Each number is 128 + 32 x the weight over its row's rms, rounded and kept within 0 to 255. Layers, rows and columns count from 0. Numbers have three digits each. The size before them is the row's rms in percent of the matrix's.

# gate: layer 7 MLP gate, 1280x640, rms 0.0531, rows 68-81, columns 160-319
# up: layer 7 MLP up, 1280x640, rms 0.0555, rows 68-80, columns 160-319
# down: layer 7 MLP down (transposed), 1280x640, rms 0.0523, rows 68-80, columns 160-319
gate68 098:106098141114076110148127130083124098145124160150116122145162175089157064130128125166132125097105146179158097099135141124153080150117140136104106135105045118088186098134130101109131153146064091135157131129176082117157189132058120125105131156159116149052154124138174134152178063074174065139106142112175096137137046118135099124103124150120178141153137097205095148128141155151069127091055072091095123105058103154142162132142134072143177133109106113120164109156125155104087201082182189
up68 096:107086153178137161156111065153063133146164075108140126122144128132149115129204112127102108144128102120124176100145153125133142080058161116114188167098134123083111132149136131103126093116073088171158084117110099077149119147116126097109136088151098204164182122178066177148106164163128110116129108067125148117132156089110161129102085110115183118124147101089120134152193153132101125110169135147155126129066125135074118161111135120119127122137123122145152075215150099104134112122164179
down68 098:111146095069116122116169109091124155198174146136111115081089137124098028124121139114114076120107137122157132103096133199139098195106127165088147175196161095110150145098155139097119108135203063089140165091143155179094143112186147102151070147099164088106068081146149120123139186163180163056121108142147114128036128145125050087145174192140143124078134122135119138084112127140101093185155116085110150170117179127165121108116145140082069158089070132111158143142145092143165174131104168
gate69 104:136193182104157107147158138168143092186158170146128144164173161148103155117153110120180187090162149115132094147151042145054119127075111136128107150165170112115194104127119103079145113089169157151187087147154089156206161128143131073154106127139091172111149144147164147124139101114118085134152138114172103143088170116173162140116175187142104094147066075199151097147192129142133081104128090085118151089148154141097107088102120113201133096120124105177084167093135053182177139098114117
up69 103:128122135150161157173092097168187110105137155116111156156183150107116169143172159106136168117144117133184135196093158094112135107121154122111111125140120152108110164122092140110094163141146174088055104092125095121136169144110161146164108143154144189044155192061095165157133128099083103204089107110171144084104115119179151116178155074156138132092105123160125113128108102073119185117150148086151101156128114112096166201114132139133169142077133138109154164150115100210055152153123140
down69 102:095153103125146131129138120124121130119144127066155116199131116116150121147066064153068138118146074123135160113142156125168124114131118024139102143090106109129056148145188074118073083138102080103128127101112123114115120136144074099149139142131088081115147157112149080032130110111125130079149171110114149142230105115109153131162120105056133135126070172138120141109143126047194155123132135131116143133144099143120124166098147136151176035126111166102146132148119205116139106151151171
gate70 097:108162172143106128144146145052090148154156170182121175130118119107124063105122101130099093129132153117158132113097127202137176079155201125164181134133180145147091112084114154145155175083127131128107119144124142020130189141095118140126134173086123102130111145205034113181121090121106147103146166081191129118099083172123128178071132093110092167160097216087132127179112103139143152127169137156141093143148166077074092053111166144188086074138165136122094160059084154145113148192152169
up70 100:154108218063114097131141194160118075171197094112108101110123115174108130145148095139155106171103110184109137135110155123103114096101178128145107088092111124102115137132122186178115125188169166144143122084072115113151160088108151108143110140086175123121138119105138138109119115097078102124166122160083140163150130108162141153148150152123102152080075144111114148168129176112072092152141139169106178136190150110198130130155167124125187160186138120160129097091154107113128113154170152
down70 101:157090136104117136150134135130160115188092124110151087116147126094134090104128119113105140098141172094159134186104098190078150140159135088181105118194153152116127138134193142088136107167148106123172124133114170153130146062160111133093112136130133091156124156135121116132112130083110166115174152104107119119149099128145115108149098151048074151124124144131109151132112100101134139124129139151121127091117091161124086051087130180141139129146141161149064135104102141144098114191148093
gate71 103:159165138103102155073073136093177112094171080112125133120125127100087120136162125137140142106120145097190145187112088055067135122182167077146130087072134173132146111107173086149129134069091119110146133133144147103178157175158141100110076160197181172149130118152118156200109141121041153160105144116190097055138145125185073104181107116125125121153100142110131126154136115093138116152140135175119142165146130094142111135121147082101191101169084112189144066155112074115114084147128147
up71 100:113094140095106097128146108127139148149137116115145129094129077114121129104188168115142133115134095174167086121141157127144140104100190154131120150176110088098159109096117151151064113096121143149145144125083113126122154136069107106133137104113136161140114074093133137161114098128126167154154132086150159160115098157128090098118171157095180102101087168150084143154116134029084122135129152118198103201128115167183140157184064185128052186130148184191139097121155101117142167141121128
down71 102:185169163165147123092144150096148149134100094107136112131153117147095136166146107121130188103182108170146148135158086085076160086148090085124125127103140146101170099163127146109112140125080124144130107125162111064089159154114138101088125164157107117161104127156112124165148110122105089124167154093184059143113153128184161118157112119135155137150161106103140150051140154129168142141156124144115099080115173155094057108128063154092133082208153080123054172082148090183140139150174111
gate72 096:129114152134125089180111150072149168106111098150137125117113092110135125107045191110173143122078110095125170098082140180156141104128145102144135139105074082103147146113148109121103167097106085078061116119101152079108157124165142148156157081124086068127129155158134160120060147070180099146142178116126181199132165140134155112134112184150107103161147090174083140134080084160136116129177095108185090126158134078155164102162198142118089170118138104154103164144110111110106154153150129
up72 093:121108141154120169174087129171128157171117143154119150122138137133146155097097116091207035163131118135129083116118136146106075170123148135117143101141151134131058170063124129171137070144056175136128124094081150088163129135131222110161091153144105114140141053152107140100131090129134107112134113130191092177128097168131098149165190147098132104139138110136058141155138171132112143116113122091147120114121148040132151169129087124170167091137106151109077185118130175076076154117117138
down72 092:200147068138108112062106137141111130166155113090157163125144100065117065115144153137133095136150150132169175121074120099105147045167101094140184161114109066149187152141089113098172158035122080123109130163138092250109150080131130135114174098108125187049114144147168139142118116131112148118102112059077137096111166141146155187133075146184167120096166132119155139146151077087109112138083129184090068141178112194154174150162133115047156151181149103063142091144196100189123122115123138
gate73 101:117118132109140138072127120137159068148156131147134144170099105155138142132135090079118139136150149119179149157100094106080140142094130139078132122137128119092167164172143101113139091120121149156145138154083152148132154137101102106093101162169171132140095056137159098155115130114062120128117172122170126122103073140200051076082123097152147131146094151120108117130098136111066122155110085108094135164140137163122139192088204134126133087130117135194094088125141127106188160133134129
up73 104:121152175124132127079159139156159089120087111108117105111184138095135135097125125151173135111153155139103157130180141138145124086127163127163090148093163132163133185102142123065155114101055118077121143110117134148139134109165166157121090174157108099140138151162189113185186083131102118100161151124101125225107172135142105179101144094100174108168170141140108138091180111116159133164176112120156138159145092089114069141114146087110147100148086120121117151139135149159118109096137125
down73 104:152099141136139069133109163110109133138114114124153106089118189168190139137114147101138165163153139078128136128177073130168154098125129171156094121119215119114130094155101127117097159065193205117158163091139130133155142112154158184129118148122117153155114110123074121122155127142160155047183144104109154118136157165124091174127108137149157124123137108085088145143130140170117082120167071163091134111101105128129108172145107153102115142100140105154144107177143136172130145083179135
gate74 102:091135103219106142128140137120114121139148164087130078127082143131122128181162071062103123111086131158111116072166122155132107147118085135140115172141130114143058119111114130147139140073048128197135054158154108165065143138115161158158082117116193121133132154126164109066080064104110079138086190128104132137138113125159116100128100136073143070059152147174113125091204085086133147121105124162122165120143110091120119118155117096133126125139152125097114172090069112110089185105086121
up74 105:137177125181155102134106123136111145108121176136138165201146076147160120128130138166070148148107102190148092183163124119121167126129140128092109135135125111157106109118114105159143075179158143127122094172123147129144138095133138114190157099098133119128087144099115162114189080105135150141136112148137093119056127151087137111117173133144149149150147158109176080129103122159132090203194133076179076110094074103117140097136153110148124090096169150147145177105112110134154164132184095
down74 106:113126138151144100145190102143160163100138099117120138146119112126088143055155197156144086104153090142111073144131131112125101113115153051153143164129157119132206080146151179155112114136127188136114168131116119110139114099157096084127163160112088122138169113144142107157154156104120127123094116187082115086162109136134183093120099093162118195187085102041233145183092157142080046181130139138184073130163202145117149159149163105111139140167142148173094140124137136110130139106135119
gate75 098:112106114171115109154124115130109071102163106132110153097131164120087149141183144138057142124147115168072188061109165154143155156128147169153142116084156082116110158119136140180129151115167170138122076072134126163081114067150149137094145173146134133162076163158096144136145107118184151101120091076148097173112129089162185110145111172096107137088156101189082132077117124127141210175160117117123116170132090096124043050176157099170090132122141135138136162166132155124154169057110145
up75 092:123148150180136153098161124090140109124153117085056204098132087106117111144142167127179120125154051109137173080124134159078185096187112114102090136079062091139174117177150129141091187120125127135161144171117141078121139103159113194109082146139088165073091093097130148137154098158144110060121124119133097111163121117107166118094161145135120067124154157129124098093144112126141146148085146129132187111188182121142137132149217139140116082100167082154107153109151083134169130137140149
down75 093:130203132111165045122117150120107129147112132140124096086134134186106120167103144170097090105200131128105091158114172115153095171157168205089141118169211112110117120178054201141171091116118187117101151129107147141119077120204159117132127096159175137109182115055144142160125154176172129059174099153121138125070070118139130117120085147129149105092095127111078153083058087077088127137128080156127118164164138137060144131136129062061158096148175169104133138159163116120144097162111071
gate76 096:154159146147085180149126127205127096174092150118178149133129087133048155093106102196137128145131084134079083065091156201162177136116171093125135158122117128133115129137152133203113145107161141144131131129112118107119119136166144155175143139123112183129123119140116117105107100135071143119115138076110125129157167094137124201192134137103124128119102205119101127143061077146151115106138161108156177109103172128188159130138142173146115051163081155163087133121116159140168113161079153
up76 102:160126131163080113112116105104095143149138142086142103142149094126084160118129131122142033127105090165078085139098128159073130131075128116120105081141163127127198133187170124109071117136102090140116176091219148108122120144139135123158203154142108158123096141093126075109141160117106196112141154092112159146087177125156157089096083121117086118144130136141154126101164141094085126142174086104132121176130100135139161121128077132127148141170151177130122164134113092139079141161125104
down76 101:117098143113095126131064118104155109133077139104159102147159148106104096128126119102123129100105181133097139087142124095149102119158139189149112130127115158108192138152124195147154179052128098150150158102168077161081182083123111061120143110103100129031139094105162089111113108076103135119117165113086074122083133106147054130117121123150139097110119149078135157128121122146069054182172137116042152058122113110150183168112172187109122104101115184107095123138152181131070138122137138
gate77 102:072168096103126105084185145130192067147171124216144128091107103114161129174111118067195092134158113148171143040120155202122135143172171112062120126108167063154126135112160085209147121161075119120103128106182059113158168195172086151144133126129120139113071146177153158167106072135158154116147134069110134133139128174100118114155113167159146119145163055192143128134130090140065179160187121062190157093156151115129154167082128130152131147144157119141140118120170171093055151138132132
up77 102:146104115159138149134165126126115162083156148109092132124138118109106152155109151124136125125146111133104093089100110063148120091134121095141139110195114140175146132106117145138178150185084188066115184150133169072152117148175098136142111165072146151122136106142083170083131127089132167121072173080131103118089106115109139127179089137112125099100165115121130132153150099170050168090155102122170131138185071084084158167113149153177143135103137119117138100180104108064138164158170123
down77 099:144150115143190110118089158141088104155130128135129100133139128107108119104177184152139153157192101119160168132097143125105136134143194055163132108159176098107156177146103087092134183101109143083084115112110107111134164141120175109126166143136130156133134167080123127123073124109143133175162125177170148138126134101168138109120142156118136086143179147136132086129108125159144082169133183160116133181138115109102107103186124100134135113233105113100123151123135132136169136119102133
gate78 092:083089126145168119125086203142149143090100165121135119126222089099123117153099082123157147159152073103143119104143098148153137158111133058163109091103099122150099088150131078097119120111095134162224092133128146151068110152136142086157071109099102163143127094138158121143098103134156156204131134111145089091156090110140158128145180142146121153130131164138077110135112121163148160183170151092161199183095146121110186139110175108170101108114200146071221141141125145106150113190161109
up78 098:120147139126089093104142181151147140118130117102128128074144100130099121140100163124125125112155079178100077087147116078126093123149131106122164126169121113155131159155156124114244105170122129101116103098132116127154106103100086170088198158123136083117139145118126162109203143049120144167184093127145159086125111068088202090160129156133156120093118137136061052172138109162049088188088139132188129105188118100140109151114100109162103139102145147100112206118083040146140161146149120
down78 103:156073121104130161138138160131126088214111107087132143145076142173076144122120160072163111057083105073127101131116174095153107130148158255149084107153081148107129127158173116131110160113118086090145147146137123107168073106134147188115125094122157111162124146114121150151102141117165136142136116141081126126166136161132096102079155120104124158134139181100182150164137091130054161119148121159132124139139097099150081155120138127255150099118181113106128168063000132139107175114177172
gate79 099:143101182076129149132183162115113129059111174202129130109089136133098088133122119112099132159116150098056160125150056084075103109180202128140124119091184110072065112083090125072133067130136120089154153183092139096153118147170102128197143121115108153105110095177136124137126099072028207162131131129124149125069129069133109099097138095109107146126193184158177055120113143108124148138115126119152080117064165114155091160154111143163116139128142122066122151151156111090148140171108124
up79 098:155122157126133176144120103091128164161147127133100146126092077171129153170139106131082130089118126156176137145162136165129145089086091118174082077147124123108101153132077107186177205067094118150148099101134136101116123126136180135135150168139078093116112056154121149108082098167111113146115120152142147103114143147198148096142078143113149151147190117134135149119087163092117089124057180139156122145170056072049114117166094103119130122089165121141080137059098170085123103164125074
down79 101:093114156096134174146140123110119086171122135153157126125133155108081133155165142168148086124131160157151133106108108115139123164113155004132086085125177103061125148148098164124137143145156156130182117119056134117086169090133140174160090129102102097116111158154024154110111125115110181159171092120120135185077145144117123133205138127118118116152147229166082122175154072117144121181188130109134172142114103118130087174083087073255149161074087139155110133209000131157172165133177126
gate80 104:109101158146139150126095143180135166115184129095159090135079167130138142106141114151152150165111053080135151086095094150125112139134138094135140101125111100206153159100089109106098136106105126097153093180120209063118078169125144126184161026185180147072082083128115134126182061095154097178095185139156096128112106107166160113134094154100122140149101140149156094157097111152097168175069125106134084147147119112148134155202108145116110110084194111137129176113141147087151144134134160
up80 102:132111120148113084124124071080106120152162100157083061157114119091152167121120139109118101124173132084142151133167117091102145068130160161134118165101151175125095148142161109157151119079127162181139122175125113106136168094145121181092130190138155062082128123089109102117133167128153151149104151161164109169090078050065121038137145119159124150208089098105141127133144099116167064120146173109141143097162106144155097137037144122139100170078114166172117122114113086162087128116113143
down80 105:097167118172094120157137146138182149134157086177068110138151175109176133130153119107098093086124142075111134150134149103154149110140131042112107124105090132150084093139123104129158139139153116092056184114107146132104127103139119086059139109163150186121113113118180155128119180124140116096157100112135104099049113115165095126154147152131118113134158048111064122109105139102158155129081145143134120142128124064115124167139101100000163135122094150106125140068255160133122153157163142
gate81 103:095141151110093128116047175146134112131137133173075146089118123158086158099154156133126157102066100144111143117127064160175101117107128066084115094118143097168160173113208108072119094144122132111116070122137131104193165163162145093112121119113149181131130095144120167118123127114142102082122129081078105117126165097199088159175125105087174161110152113143149124171048064142119157144143135131127151134155138037140153136124168187154105108177110156159133179159056107191160142136157125